Part of a small language model's weights.
Size: MLP 512 tanh GELU, 5.5M parameters.
Architecture: LayerNorm before each block, learned positions, biases, tied embeddings.
Each number is 128 + 24 x the weight over its row's rms, rounded and kept within 0 to 255. Layers, rows and columns count from 0. Numbers have three digits each. The size before them is the row's rms in percent of the matrix's.

# layer 9 MLP up, 512x128, rms 0.323, rows 151-205, columns 0-127
097:130116125123155144125135097079167084111147117117101150128099135154189098114128087126165111154121142138132118110135093153164134145131133145088137139124151138090134144137080117124138142108153131139124087138106109101130124138119073121125116155105124177123143104146086151128082128136131136183163073149109143123140151149109105127080153142162134144110103092128126160164103108149155168106105
088:129122138111131151147093132111145150078102162177086141126103088138134106131133087167114150154172104132163116102143140107077098132108145121094125120134137128156168139209112126097158126123127138095163160142166132121186086105105137156151149123117132137090141114123153120108136129101149126149124134117156112154146148070109162164097113133141139144135115133104142133141139120086123127113140
094:086116097134215126129159143138165112120131116154105131144133122115113120097115161120158128116109125146145133119159099102160125148110122136101076120142140101109116128125157138148113170122129138100110112136105113169191094157094127121180128150113099150151113117120138068140069139189124116114139108151122145124141132158115109104156138143141118122111132078135098113137100160139161152141135
100:140147166101127141119183112131113146101124098126137121127178131136146144111121114123104114122113128147130121133134127099135130090144152131167134150154116193113132147135128092149151165125129131126130182147063127106132127137126088137158109157129155129113101083121098089119121124107152131153103174159138144160158186146110112085100137104105166142105157142121133143102102073132117185136138
092:158137118093123135203128117150160125145142119162132121130149143125097131126141147149097129094150107156109147149124154133091123131124101152115128133146129145149163133142139152147105101116161131158148137123115161106089144151129135142173120121157076141075104132134138090072107090102091156103141172122080107097123120166136096123123120172121171138142173145140103136141089123124112159094137
094:150133106150086137128131108068125092145142108114135102131124099141137118155127101110136106159180116096161107157107125130083138125128148124137154120140131121130143165116101189113152114153117135109163155127111063110140137133126152157136118131097114117151128102174143083141152120126140164095135147170120134147139121114131105162103119105157113147043105139102125113126133078117121167099121
097:130202137114108123143124100116137122074122149147173163172099129112096124107175132124133146110124140093096143170108113100095131131168125088142149116128178119114089163116134096113141124116111096145134113152129165104147117147085109109153149124115119099139156117165142154120115134121168130131159154127087091131160116143149124098136102123163112131131095179135145099135129103104126135088158
090:078152146136141129103113105138123125125100113154133100106163106122132127141157102176154137147117150127135114075121124167124124116106154088077114130137128169121094160101113129120139126144126139069138153104181146052176121140126096164125122135120119103095142161126125112123130138161131167143107121074118130154133154079164141167137117104139116161147141125092139140110136138150127101151147
087:124089142100129107098157145102115125132168156122137106128134135144166105102151095101138147159075128103179127123101121093138100147087158120116137128108131128136166150155134154131125119163103115113082146121140116136151089125181142091117123163081122133128129115127102128125143123087181114111115133110145109131119124109101131136077112159186131114142087122110143101135150107132167179170100
096:130119138153120133149101130130108112130146166122101175151148121105159147104134093114092135163125138113098109139127139083137107113111160135108187135127118169144114141156097133165099103136146122164149116137150176114095126103128124154128090135112117112167166135131179131067127141058125161131128136107125141123133078162100153158135122131113125140113146126154104150101132097137065127116093
087:116112154148114142136133102133143107137149088131121129132140143119091132104098110076138129126197177104141108101140129151165151141127144125140125151119141111108203080107143148117134136122149073118148110134080133128122134128088096132135164145165120151168140097127143125129092153095151144117105120110169129144145134081144102137128131135149092122133102067156133099125101105135104144171099
112:141118134128163147114116150106147115146113128111114142150140103103136156091126101141130173136129112140117144132124123138116134146096150090140132148093115169138143135098158146143182123116113066110132123128142154101127116096129141106161110138112123118108161135105119127140059095117122176167163148093115110112104168140156138101106126137084109121136065098090119168105096090157171089120113
106:111148118151120094125155153108129111102120119127119148120104113140076102173119109112168110110134112103148162158155095083108139157107133110144085074143141149125143121126114126134145121156124172074107173107091164118108139115110155108138124112141112084117144111131098128119128143122127130159129169141125127126112153152119137154108102104122174123201109132135112194114091120155116137082112
099:131094113095127136125124083134179144137121115117115090129108130127159110161140160135143117134095149131071158140139108150142162157128164168106118119125149117149119071195116108171121135132119103148100138120133163113117115102103136119143186127132117134106130131183101074138167133111132155152116128139080092122155114131117132152126089162135108126121157147115133152157131146099120168107092
082:124132100124140113163125154098156159116141151151128085119134124146139122134126116130114126114147180116144142133141117152112164097151139083152074120118095118135134150117101104121096164139117139085104136124149123147148093156107096118148099102084119116104134109139135171135115135115104120149110087130078154121077105149157121131145101157189135103134067175144124118154132138142081125081148
100:134104145126121145121146069101095153114113125154148125138135147081124112145128132152104124099117093126111137133112138102120143144103149106155122131137137142119082173164130102184157137120139161104126124102103131126141097107126157082148134185135107146131113089135135126113144128119167089147126179130120102122155129129147124141144152177142177168138151114200105110109139117148115188113163
089:095155107137135139131152110216115116127132117087108143128155157117066102117119135141123129179153135114134104135158111097060184169134091128091115132131117118136134104154139147142155150169132123144122146119123118141123119131115086149106124069077151094121149128144114165112096119121149159133135103155138136138130125119142150168153111132119146139148134152152175115100129119134164130154123
094:098158120156137148129136100121107106106142146146130109126138128147160129094133118097111093143140144095114157150165134136163151114072098113114116164171133131214096182100130101124149128112111130113099127146137129151149148154149106087138139145096101110108153152133106102109136136153121140129107144141121127074127145132117128101129090106133072137133124124135081128094143103103128200151133
114:157124119114154107095121150161155140130096126078138089162096144139136186154102071127115104127174109145135107162084126108164138132122148198114128149122118148147142138102141131113129121115098114133151156116108097106101119154113114127153106154112096129132110082107136122068096074108107124159117157124112139164140128140134105084112159147133145150109114095134123104104133118133158154119154
095:148097130132155137135114114114137093147127155150090120160150113101171152156123141095152082136131117113127133124179130125061125103151118123174111166133120120107169146116112107118145142148127136137140100108147121053136155074140112118080130120088141118153138126088088132122153161161121163141125112121152149094131154139147166093132106167125095140094115107146140159108123128160123137163142
083:110150121084118116165103086142124134162088130146134132157127172171134164124174139106104157139143143116151108152090127082110134111146137128112122120116093124110129100168099113123131139109135075116114151132153169135166139106110102164174117145132111121156079123115146151080163116107115187140133152134108143094156101124106113097122098105156113155128148118095164091134120097121123159133123
097:136129154136110100151123176144133102123158126122127083168151136121129114123142079174107074092104117108137109128142149107141099147123135114126124115093142136135160148118127126122159121124096145112103126138141151174095104118104113106138134137133097095125175113139136185134146081141128140092123159124142128133130118160161140126099102102120101082107158214137167148095091134120133157095125
102:192091139148156095145126106144104169133141110096091126128115123101141159134107103089143103142101193107148158122100113136142133197130154098129152133142115122153123104115141102170112144099120129133123164155149102142079100097107089077151093116133117145106131142141139102120106102133120112079129112103169107117142110136136123104115115100144101109134137102122142152122160130126136167141171
097:152114131112133125097110139127141127174117183158144124132105104073124118124149105141160128157124103122166113154111128169127122137086118149136120088154118115138156081147125138129140136140134084098094104183136129091131108138146150129141100076146153119118152114108129105137136152119185156113137095149097141141071126143092118123112070149110101094136107147112117072127108147118118113109164
095:147119165132148125136132149204132142074131131124113178116073108145138135140147111111135105128112180116137134125151145152163132111128104120124114117160121122106122127143145153208129128167104155136145110137132109197098144152137126091124105107128130133108171130141135105098138140134156109095136153098151096143131123172150088129124122121144143158110116123141145124127192115078154143139137
095:145110159133107115112124131154122153150154088155152168157076125098084145128104096118104129133069148134095134122127129171100130144147139149125141121122120122131148057139106129162107165142165083150134101096136180113127120120115162121135110129130169106128149160123173116098136118138152125147096150101154112113127130105144140084151171128145148177132146130116173124154169151133111124130107
098:176117126114106157137134080141137095120162132113132122127148135110117163121116083152080140134136144139156118122128118120119164135173123148121123096173120086109139127112118141150090161086196137134094119116114130127123111081076119115124152154093108150128134117155125073155094110123106160159140152083122103112124130147099128122149166113149141118169128130121182105166142132105131143118088
105:126120099139157160109134147171161165115126147129150184120093154120196120129126075118122129134124141160145108095129145102153129114127173140162163116159104100165130097111102106144131136126118108103125121160123135118152121133142140128129155126103181091125124123167141100143099118129094122117090128154097104160120095102125093129067100131128122160120137133139166094088137082115150091123123
089:128126096143115109104127136107141128120182131131116103148140166165149134154136115117133125163103165168098127143113141148096064120153129162121124152117125115149152115117067116134110126169153143133074132143108122126113129148135113116124171167106144098094074088152094175120129150122151156140083087125097102122147128137113152117125137076151137123140162125125131198110133117144119143106121
112:165114131174136132092169167136184132117127151138128156128098116079098103131090143138121125092129162097132145134129110118136156132113083135137133125127131170102153170110152132117154194131147116109149129148153089124141143113178127104077125120110104106098146089128119151171127105145126102135134138151122139088159132119155152138134121113083101155160134145143141123089136132128118195104125
104:113139128107094127117145109103118083130112126147102144126151166160114072130100107129134128116115109117128110162127129136177150123141136112095150128200132173178121112110129146110166145110118140120122128145162133145151148140123095071098117083132142166117144123142168164114128136083139155116160138089118124109150149110146114157105119154101129091086150124145107110086156070112127161124119
098:143200124090141091122116142098151123084122117125159086139114174117136153133086133134127125094101126092112168141125143109142083106125141121119110117125136171117146131135173141076080141154134155142125129132133145116086115133142130139125112149099139094135138074134144129119111130154154115127169087109130185141124097124129164129130105105146128137110095138118099091130156123163191151154127
096:152140112138139101124119132096133115121109123163101123108182135103135196164119111104156100106117111118124130141138146117153153184109090129115139100120125125111127109150152118146085136101122126111119135137075114129153090178108127094166129085123156148077121145158166163108140112118122153130116158168132101120145125080100148095116122155132075133139089116130115157116118143112144187129132
116:156143112119169094131123100116142135182107131132134136163134211146106161133107119101165162140118119129153113144156074128138123134111140129091096114148111132107129058119109168132146143119130094144134191132109164113132082120110152134154138154126153158144117118122132095083098124117126120114125128109134111143116117155127129153103109132185116146165169106117115118127107105094160147142152
106:165113160107140115098118182090113144119152161092127089097121114114136129118115142135149157155144067192149157123127151123113136093112137139103112115121130144094118174127095128144145106109104138101098105122159131122099071136171107124154164181138145142129130109121173130132122136131094157130130101123138109101150115083149114149142131136153091099105132160098132122112127143115181119144165
111:147140069135093136160137128105079078119130148122153190090136162154137116167101142110141143111071132100169140137130116135103125144157097113130131118151144190179143131112124112110124109145116109143106144149093157100106134196108135127129101064141143133122088117129129154128097122095142117161124133133117138132153153122115187119128110113134130107133126127122137137133157118158102120129160
111:189089131109109110119140110085178134060116130150128124093161132139118103124117119121126116136128145121144110145122132126121096151124142173084148132101110130060157142140121157137163145095120094115107104096086105154176129120148138113112127097131138159133119074114159123169173134136119126148097156119069109162128145115096102161107136123104141132140131086152145134133131112121136100134120
105:107130120148106135130148127135103123126132166124175148125136102137131162119161104141112159150136112147114107157098146091141123132114138099173097145147166165122134160164110131130076117123142115108120157146130137102138085078118130131133090178113120134142092087111084108109170084104131127139155095108084139125125159140114142140148136099193129120172100133090124149088146149153091105142121
101:130109115115178129057122154137109150133152129106151131100105122171138101120123172172128132125124134148127141099109159127162104138108143112117099134075137142161152121107133150116121172146162094118128132151155105120126120107116139124152108149105159085160134122181089105077127126162095143147091184129130115149088159127137115150134141147110096153082104120176120128140111134137116101136103
110:139095124125108117116117122156133178158134077150161130138076101118109120092119142143151139125079143154153138142172091128105116130169115090138119129127134168131117144138126118122113118161114121167095096152142075138150166144060132120130115145122127110136153123150115133123131143132131136112128142174144119097107146095126060138104146159115122132121085146089145147175157144149158174144109
102:102121127125142129095122105141161131143111168124112084112157092141162154116137128141099166108154097128140124127130147131087107151115139153128135088122163116137139127119092156147129186139104141102141146101096129117160146172103118135197132148123134109164124126144153111116123111131187128174136141125138089152126103083085139095151114148155134130089154095158114136137121148095131104095182
110:124142134117084114093105084110146153133146143161126122156127125145068123111154113135149151128111122134154151124127081139124131121150164127118075113131140117141143111108096144143133094108107085152092121101137174145141123117154159152121162119119112100129200107147133089101150125093135112111141159201118130117100102143164102163131125151146121112145143179139171138117093168135121123121154
102:111132122106128126103115169084139120106103126115084093115121157148135143162120152142118093082144155101140092185166104139160128114154089138099124136128163131136115152116098137099132154180132067137103117133092103120136149155164112117136166119135119117127128110139141133155094184140133143100129142101151176110113166167109151127156117117163089103125122154102160110107148110115164112132140
110:138134127169129115118129079135139155116161110106161098148110133140078113096146114075125112123104097071112142125134111137152134149149129142153112136155128122078131137104131137136113145114143100179148125151111121143138145157132136110158105139148128096150165114132126109149114100092096121083099097146138127118161085174118152085126179168170131144099165128107112136102121134074146158152105
098:146116088119128093120154134117111149158150142121127109129131153144105173134147143089105151157119116154075108107122123131126143141082127105075104146141132199137104117114103116110124112113067116108131109179150091132122146096142158128146149094096118133156143120127183151149156116148140134133142077114098170118117091122085181112103158148121118126135153157131133140110115102144125127159113
097:067113121142092094078128145141111125161119152122130111142152125161152096145110124121126139136132151096119136152153138110131162118098152104155114114163121155161131088111128133130147100113123091140136114130153125148157095166145098164145128113106120102129078116135119106096152114118083114116163144128114141153130130095143086097141133169187075142093157077148144119145132163146161129173133
099:134126120131129152160141152156137120149113100099157158140144072127144135195125105099177134140086145125082109114118103110137127138101139104137100130105151144095108112145102123164076095136131109131111150117125186116133111107126160122136166157141076101118120121109115153137121136094125135181137087124099135121115101151118121104070123091156110137170104112137170119118110125133107115130083
086:096117174128143133119118128142140093119129118093137107121098164120123075135106115162101139081081141123088145135102130132118159144135117130152134149117105180119114112110129109110133103174104079090129132135118148119145105125131140141170134182147104097148103152152113111185091129154128112110123125095123129112180128133136158195121135145173142117125089105139155132154113149162088122107134
098:112065138150142108146158149117153099130086128135155121127142177136177104156123139108115112161124169131162106177142134132158127111112171131136134121128124160157173149161117150117170155164119164137113155133149143130131158114159102146111122158121173191069101149137164095138110123117094137126101149119111128125147144140101134100115136135102152116132097128137130129115110121105148178169129
099:148117126143152120116120054145168138115124104111131143141105126114133072124141133098117113106115125127118135086110090121101125093131153125145141117119138108138164104129068112145135168145164182146102077123120123089124141114115106120101136071104064153108151141148091136145148135141106157151150109154124128176105142114106163114149098132090121148137130137176154125127140112165114118159118
115:125124123190101147100143117127151120103125118164106138118166103138123130093114103121124126113160164137114105105149131163156150139125115136121158152125117171117168153139128153122130112135091157134122145153191150110125159139112102082118131118124143109154148127105143174124138155107144123122119155118163118127131143121139101187124116169115097135172176116172118165121149048158127146158154
120:138086111157107137113148122073098156134111098094119138105104137083135112123140136165092135111122109115097127167101144096092153128156127138130112159177065164131135143098165135145107125111143104120147115119118120108112109120147142137137099094125146136140128092147143166158127103118081141118154091145063119092123120086139105135113096117142088084132146111134098133092113099158106120099129
090:113094107109115133155124143151126092098140138124112102144123100158139139137139113116153140128143123109163126085099156145131090125131106096130125142123111105121113105157134131144099120156134154138151147079126153127100126137132121134162173116167097160151130119082124106127106108114183129106138131118118119160130167217131113120120113178130150106120098107156208178114099088127108139141127
096:112164096164112118143149116143192109142170147112109120106101117086087138106116121120132128117154102144124108139138115109160180139149122152095093162123145119140142120138149077127106155128158071116145124150105127092109085117155154094110138124146122117089125076112138111107111135111113113131147138140111117137126144185051136149102135114138162173147134141124142172126112117150122133102139
103:120120137141095124149114111120093149155143127090128108142157123114112145118102120117137089118126113147155168096131123086132136118083130108141071051098111151094152193098131101146074144145164119126131146152120107142129112145084112110132117141122160148116108117110120105142121100123124118117143123147135127115149133149085098130063109089135119189131154113150118127112153086127128128168104
# layer 9 MLP down (transposed), 512x128, rms 0.311, rows 151-204, columns 0-127
101:115096079120120136131186152138135131097110141141092143111144116110082148145136139147083118180156183092130143110123171138168116121129088128104156108154081188117151148154157145146142105126127138130172113115126104144135148128136146127146123093175146131159123119125133111139136127140126090118123174176092108118088124108123114137116166119117140116145156128136127099147157080120173110144144
092:157157107184128139118092161098126126125180127153121099134099156131129108164142119094144151111102178135168144129088121150119092149133138166083131122099108089088090158151125112122150097116146127153139144105138124140152112102156181138140140122130145119148112138142110132130131110124107106133120135171136117149098113155061174109187143122116142161157110106113125115118128109121150076119121
099:157139153100156095096118122099102146088142135129107136160119164134100129103126117132161082143139135154151129115102103142159078140142137150132130118126129170166112048147187100118100104122122165132150138114088124136126136116111137142066099137134099092158147095150139115124117117106092128127095150160105118104114122127105128141107068164116118128128154126156119087129122151124140123111088
101:140155119134114068130136154105114107128117128123149099148177152111096105097132142131130145106110160097119096095124145095145132099132118113116156123109103087187110103111170144121135163116099149108103146120112099135099144129105125107120128119182152114092134175086165139131108084166133084158142143125118104138115195140111126106119110155128114094136136163127142128152105174135125143104096
104:169101135159139115152138161113125086154150108138092140147141093103151130121159116135148119130155163099143157109101166105139119139075160134125111174119124096131171103126156131162147090115153120121129110108094164120066155101092126144108090091116132139126116140101147133105133112095151090121107140139100107119138110139139072158162136131118149152118110121178128152107149109159121088102104
100:144115095159070118089193124104120098112141123098153142112144138110136098084117082141184129112098126124108161102182118134091114131122107141107131132079100116100113138118135144148171175149108149082137146119112131109157127113081127136092106111100145148128149115144107119140145146068130139130144139152113109127101150135147122119147129112122146112155100124094101144161112149136083161128138
101:164146151100174109136140125105105147154164125140125099079126125106160119166127129186128163128095104107138132122086116133130101127094148122108118100153148151130106133083169140114115148107101141143111141140132125149099173123157134115168119117139117103100134199137184116110141103123099148129083130139121152106094151128132112168114135102134114159119161108148116075100141117144160091105127
103:111136137121144133164150106119136114151113171126138142133149151136095121124185151108103119154162133140150136116126132126138155095082088119137161139145174118168163125083148133091096111153098133117117094102156205139131084123066135140127175163147137129122106140123122142110116133098132148135132106159148097111155096103111174100067129139103126149141116143139146120145106131132155105118149
093:101130107142162147144105139138086176103156126108140151143151067117120111126104131165092104122112158124123129131174182115119180087119082130164109125113094146101154150123123129146145125105135128133096092148131134150085134118150128130131107187172081127114112129127095154171140127124120175104092103117129113130163137110128085127115113108130098132135137164114120141114107169136156090124116
099:124111127111138136162109151130141117156131108138092115135099106182096115130125128102129173166152118126137141151162138146150150143137123068164116173110102112090072142128097112128139122119133129105164182149046127092137141098086109121095114098122118135101128126133099143148162140136118092131122143107135145181143151125126111108144128173118131124114110099113116135172127120130133065132130
103:150150158114094126164119149157095128131118155126091133138136075158109080109130131116122081127133176117123130090128148131141138142196171066135135120127142158122089127091180109150146153139139133138178113125104133100084138110140115123169131124100115111115123145112126093148119148140094142125094163115122139118140118083125136171170178128107130122164112130162127112114112137148102149136128
114:141106094122145138119127151120118135158136096138141133132136120116134116123118143141164101111148115200118138131107131111110131082100133076111107127140095112128097130120135127171168125110110134130145116136127124125062147093153125061126139142083174178091159128105102123125120161100123171145120136090143133116152129114104186111142164128165128101161147161123110102137113124138147117134067
088:143138135105081136080117136116188119120135125149157124171116154108148116094123125114122125142146113116138096157116123109136136137109113155121146084112144096132133162092154133134137116094121167115166112122096085091119176142125118112136128126072115119145140098083086105149172101143090156096107131152109149154122165149121139130142149117077154081115137114100091112114169142156125160108114
095:132076096108137147136130136118104140147134113136099180119130127112154106119096121115093141100132166106159140129109161094115092151147155121173163104141166138111118139132119114140111122123148113147190110108122124110119148146159096129098109126153122091115190121082166114104176154147135116113142134151105076115152090127128173110135128129147115152099108141156106160162131108118118174113171
096:110137110111134157106115108122175131164117153101094137153106108124146141149131127139097122122144150122094133090138133160145142110135117149119107122122140106140129192118137101117122130160149162119069135109107138138077075139130133139165163108100103141124112125143095119138165070152188123115142118159125168133133094150125114153110168185144161096089159107111138108156153113160127130127099
106:128177128093157139097111117136160173218129124153103137133150175111149128142130131150099135156163146138164104115112073116149136181123151162110122112128161138120107119111126138141156160135159151111134120154188105140130135092138124106123111163132134165146104140127099121127098145111148117137125105115172129141157148144144136171122153121103157141144152095161129144130167093134157128098134
085:118122134104166129097110121086145104139119139145130154130130114135184136140132127117149130102100110119152123158066137173157086068168129152142173116135144127119122119122115137105133158127155123141151085143100117147093118127165172086153143146145116184108113098061113132113161164110127079123104139148109122131166133125123142124123130139127123118095108148098104101122147144128117099081102
091:139110144108106168129138153115105108125133104146163097141127178091116157098130117168111119132135103099107138136129120156138178091143111144077125149138125097137163132114119153105089131146103109109147137173189078110135112104150146127127161173137129160140113154126140134127140164137143103143115133112099126168154125150085051142117137133116096096110084161108142095140120136105134114142154
107:105134118115133112132145110139153086129098157116147132134124115136115124158145129142097107131135095091119179164156148099112161129084125128112054111126171127129153135125113155138108114176121136105095088155116153175091109142152090128160108149175153128109161134142122153123094068131138157141117084113117116108143125168119148136154128161124130088130152124151102156131126120177092142130151
113:165086122135148150168117116070159117157131143177131114186126094140140136151100145115163120129127153140137139108169127140089121138117124140149111133106129054116142163158142117130152131105102141165140100118141159104145138096144119134120149140113112144135114156104116090050147158142113158168130127124147129123181153116148144103130135147138116148123130125125153114139126155175161113129177
090:135114082117155102092111093081108152111155092141133121137123141130169123139146131124128132103154105162146136116133079101172115167160173180094151110098149072119129132153124162116141132105144158159135129100123134104151136152155130136136132125126153123157123091077064114171166113131148094158134149132177131144118128143127119089123148132115118137158141139110100092137148104095105137134120
100:115101132129081108129129148110142107147116104137104159176122103112086090141171137113146136123123130104106143155075138130138153128125121149111155133103143153180126121115128118115125137128150208087103155176144139160098130131178135112151107158118111085146122121073136129143121139124109166101089144142122107130112154107132119113086131137118127102198155121145096129129087141145103143126108
107:092110178147136124173140125167077128150136121153125136138110127099140122108116135124148111131159109092110092135098125110093178083124145147147099153098123169149126164102117109146134143142095153087119113103145157111157095125131091120144120145133095107102127136097090143109110164133146143142127100130100122144104147070125155118171108138107095136104103152093079156143092174117134119138141
094:142122148114111126115146145163107130102147125117085164137154097131104086091126145154174103114094110091167142086193136108140137112149105093135136134144100150095150164157161110160078145121124122106088088121126122136156120123168161091152128101108102143126114143095119159132131111139113119170116128109155119124126135138099108101086184091085124139131099128112133159116137115135110114149108
101:098152136142154154151107123125100129111152096127078121155077135123139142111179163134162140113100123163171080186145125133142097111189130114111137151188103128108147123141151097149118129134074121094160115156160111107117130127112106129125129119095123161120112118143104106129125111120113101073120139113131127146113133130104080163153119142105144154108121120124148132174108123090128117093098
108:107171136129108114123118146117138088132099152146133108116161134161119187172130151149107092121121151130112133117120149114184121171142123070095138087127103087117128140153172069131168128138123129161092142098079123122119112097109110142116130155100104137155092117139130123148123127115130101154145156088110139151093096144120094150138093123120162119158104137133117119127160127090139120134076
109:129162125161166105082125106143165121100140160131122116087123118135139161130131124103112090107108130150106159140121141156109137127117126152134139072116106095160116116112132107075156152109135131141097129134134105113143154108156141132086076119119115118126154140056180101164120138166125129149120133107106086097126115154120077090141147138132118081129122116122176106112136101109129119075135
099:112137132126123138108105156074106120174115121108127130192083109101121128109129114167125115155139106153123146158131129138063116119124106120099139140036131141119139106109136134123135123114142149160096144111167081118122115134149122132118115146107129111118118126142111146154092169115143097123138093096165132143102099117102134141148152153122130047147126133121080147160092140124153127137124
097:114089099126142112134134133155195125102124102131113131126168095097123131115134140092162106170145142126141136143138095103120134129126114099140127107072147147118099127146119077130141143197073118121170084122148117154118147081184147150135120092143132140116119144124110136134109140127142106105171100133113106138143120113092086149130200124122137116129132104120164104120119096111121099146113
106:064122114122113113130168154124141137150144147104138141176109088121094120086126149149135166133128173112119169137139139149130119106130112118106122171144129107117134151124142085123125178164124129128120126125159144149145103089103124173104107119156066157150107157129130131142132119149126122157142102135147140138139071098120128134126154129119136131078126145116162138114207167103157087137138
083:108118149160123144161088120129117107142106201131139117128102101121111165109146115167146146111123111172162118106112099150097121128175110162172131110120133070143149122104117127130094168093082110152147105131137110111139113033113157133131121117086131158085112094135134111130128090124131143144141147122134135111142126133143151108130151154112141098127130157097140149114113162153100114142134
113:123142134090088133102129131126187187130107091140116095173128111151116137129105082092154119164115121097111164162165170110143096164131128134113097129139137167122160100078112183144148113142156128138121119108134126155139104144120142134161122141115129112138133115128131089154119147135138174115139147088124109176102095129163132113082086097135144125136148134117139142145111136121124150123184
091:171155101140133096137114106125133124112119164138173132115171111141139102189173147119151126177112156141126119118127102166153128130133119124172143097112082118114114151126122108099127111117137124128141135181128032095114110114101127117126108146129137128121118184125105160115160107114114102135141114125145115095156130119107133103097120163162104135142106092124144159104131108158130131182110
117:164123111108148139117148124115154142090129064118134128178129140128136125108108132109117081123120132141136129129145122109138114132105078138108121147087151110130107155116085129150112131078120164104134112123112086129104133129135126154110125148086097103158089112128150045147132145148100138159139102121143156159120084149125096199134141162122126149078108135153108164142148117135161145144141
093:075132131151076120134145139183126127157111096163118147129118158123129127144126098083157118151136163133138100110144090118147157111140140145089145080113102116155135131155136116122122148142111119170182142101140116160106162106138107150110103103174154147121120156107113135135106089132175109158105175131118120148154126167127137145143144091124194097137136123145101108095160111129104118102133
116:146107078132127159124148150123064106157138123112182171119135146143132117162132147149152147108094097146160169141133098127147084113117104114128086104116182159136128103134149158088157118145079155134140106148084164094116133145101143123126096122113124138135136104122143124174100161115132124144110143137083139150165162111116155121150104069151153119123125140114120079139124124139131113125126
105:122150142142115108126123160156124120114113114123128104129124118126108116100140108174116141134148149167139115135163113127125132121163113131136134097130106156117122120156184129127192154111146150132143153139095126128130152114133143143116123124112131141171106154195134095194145133154079093127059173133094128160129155140134098168155108149114104121121120116151167103146155131079137075142102
099:170159148150140149130126079126138120189130164134141106130128183123138124089144146101109133132156111167190128104125103141116107161122099137128145116132139097124145127127133090126119146087138136170132155144130066148140162155110170179151124112111104130107103167122143116093129114119140125157131163140136154151124185126142120112154107094145160143173118118128143144164163117091158139126116
102:101138154121127115168135116164132109144084094122137115121141094143136123148076100146116129142114125105141148116177087141155104133140126121111136131170113117141154115142162124134128108155149146171122142149097102201115133136116113095130126126112118124088146138131159119090097090115119168132185173162167126146133177137125123118108074118115159179147156136112124103118142107079133116116101
108:126109151128137128163113118120120123135131061102129135149139098102110115114108124127141144158127121082123147138114099159137103124133136193144099124136117115093121066127098136132102122141114128120131116112124144164122116163108120134103152158094069113169136146128159137117175093113136065130149154136123082120146144097090121099141056117139166114125160147152153151164144135142129090133140
099:124101166116178136109135113130124134123143110103146110136131070116111124144082112102095114136135103094126122131127153125088136161112095129124135100133114134126114193091099130150111150105146139126108087133129153107136142138164089110158128109166108109128110123117130103126119104141145219102097118088127111167130104108084143138059137129117122173146118144105132152144114146170132123106118
129:069103141105119137120127128095133136111114146153159119179129104136135124098181133128107108170092090107126100135172136106143074142119129138154116116132114092106117112094115088142110135132093145127062139158135089147108109129145138098107155168154124112144143116133143076125071079122124123148156111145152123138132111126152130146101151128069124114129127114150101142111170129129128120126178
108:147149127109146124134128123102134154123143151157088089113130149156119133150144169134110118091106154151144111159140127131159105104119138102086166146114156128141122166164170133129154142170108146119117105171164123098126148153136089146112153163170135125177133120127136119140107184105129116115136145135112130141146134134115147123173115115147123092117177150135158046087129123088145098167136
104:127181114131151102150122125128119112139089138105145087146138187141129139142179123121176105130137135060130133122130075131131137175162149144130156098108172131149122119138142157146137122106101121165118103169120098152188156125159161139143129117101136118118119154109117137093094130129149141129102105141115100105116127150142158140178137123107128151095140110131150074105133092105133110127088
104:143129137093147152169145150091139126110125106121181089111117098142094099181126138132100095114143156093174139146115105115116108127152136168153148179103105133140075123143100135168166099113138161129105148096142188089107087132157150134130153139101105107149113118159149084161114137121136127139136116102137118100110153114095157159163118117115158128140120160142109142134107140112123151140123
117:188151114110140113110117095114138137122117121141146097124095136181139104116152118121123128130130109171133125106071153086118121159133156124104142147104144173156111129138123168102097157123138172155145096105155157101139106152136165116129159159089140162158137147100061104104125121129132150157108094116110156151112122130134105131129184132109123127149098166111145117068125128099105119110130
095:133135105128110153134151117117112088114109143121109113156114143177175129105162142140092158119113127119123082153150159113175128149086123115157094128073115141083144134131140091126072143154135090133091132151091131135136111128145128124078163127166126152119114092086115114120143136108131114111101114105109102119098070123095153103111095132160134161161129124146135163110133141116139110099089
088:136171089109128086111097122082113121146091148116107097090117068126156112107188161101139156137106136135145122107152103126139093150127133106140109086111094113126138149150107131107126114110145155179138140129145110113143142143106133119111092102145167089078141148123135107112135067144068138137129105156120135125076132137124100090115090106128105148131142148119155112123149135107141154122147
104:122083098122107152118151127073112091135132122085148172182158123096156143109107095069171131113157138112139126134131111121107133140088123148137079217103126134108100129165115151153124120111117168108158141117157140137130103114119125156136142169137140136184172108147106161127132125171145127126127138120140157118101127148135127131131169140139135134135115081122101126115109149131144110122132
099:140137114163137121140108106133125111141155139170095106123132192133080143142106116131113129172163160120100142144110139047098153152156132097072150110126107123131099126124132118146116106095132121112176141122116139132107142138141132128137127161137137108120126188096129083117098096121183145136150148133106126107135114157159100134121116129142164103145161169144111106119120129146095162086094
105:155090156095141123110154140133138128161119094149158116163085147106114142102136120154156141127133107154131160155194144127124116143117128106140085134062116146120095075134113146150157131139134127115101107139108130104119139156170150124173190152081139118150141108160143104153128154127110125152104109135084141130135129097088116129149139070147126119152126157096116120119158121127144127166158
097:122145095124137079125112112122126112142113163158169143131114129154110102168127139116152127127140076168110127177129124137130176107086132115149157076086133107133120145125103109117126139126092132118107141098166138115132109145129144091143184165109134126121131123116124117156102163113128169102121129089170167137141079108142163104130146132117100072146137160087124102106099106122129130168094
104:175095154092114089089133099112130114113169172115128130108147159099088133131143099161096150125108116118159137129124149119129133158103137118127117136125147105149160156127125096110100070108154131132150177116149097125126126136077132110108148149091166113165145136154172117170111138127093151130118155108163169156112167109125126152119103145137084138068115130134100124125088104127144120130137
112:112104149150135104118118110110051095136126095141150065138147119146156134157098174095124113156133160135127139140143150120112174133125109090102103099110137093120157117118133105110130140149119095103131110144154149116053128111178098093133154136142131140140106125144087128134188120113091144095099152173128111126113120128157135103111129117124162111098157165108146125139138148115142120138105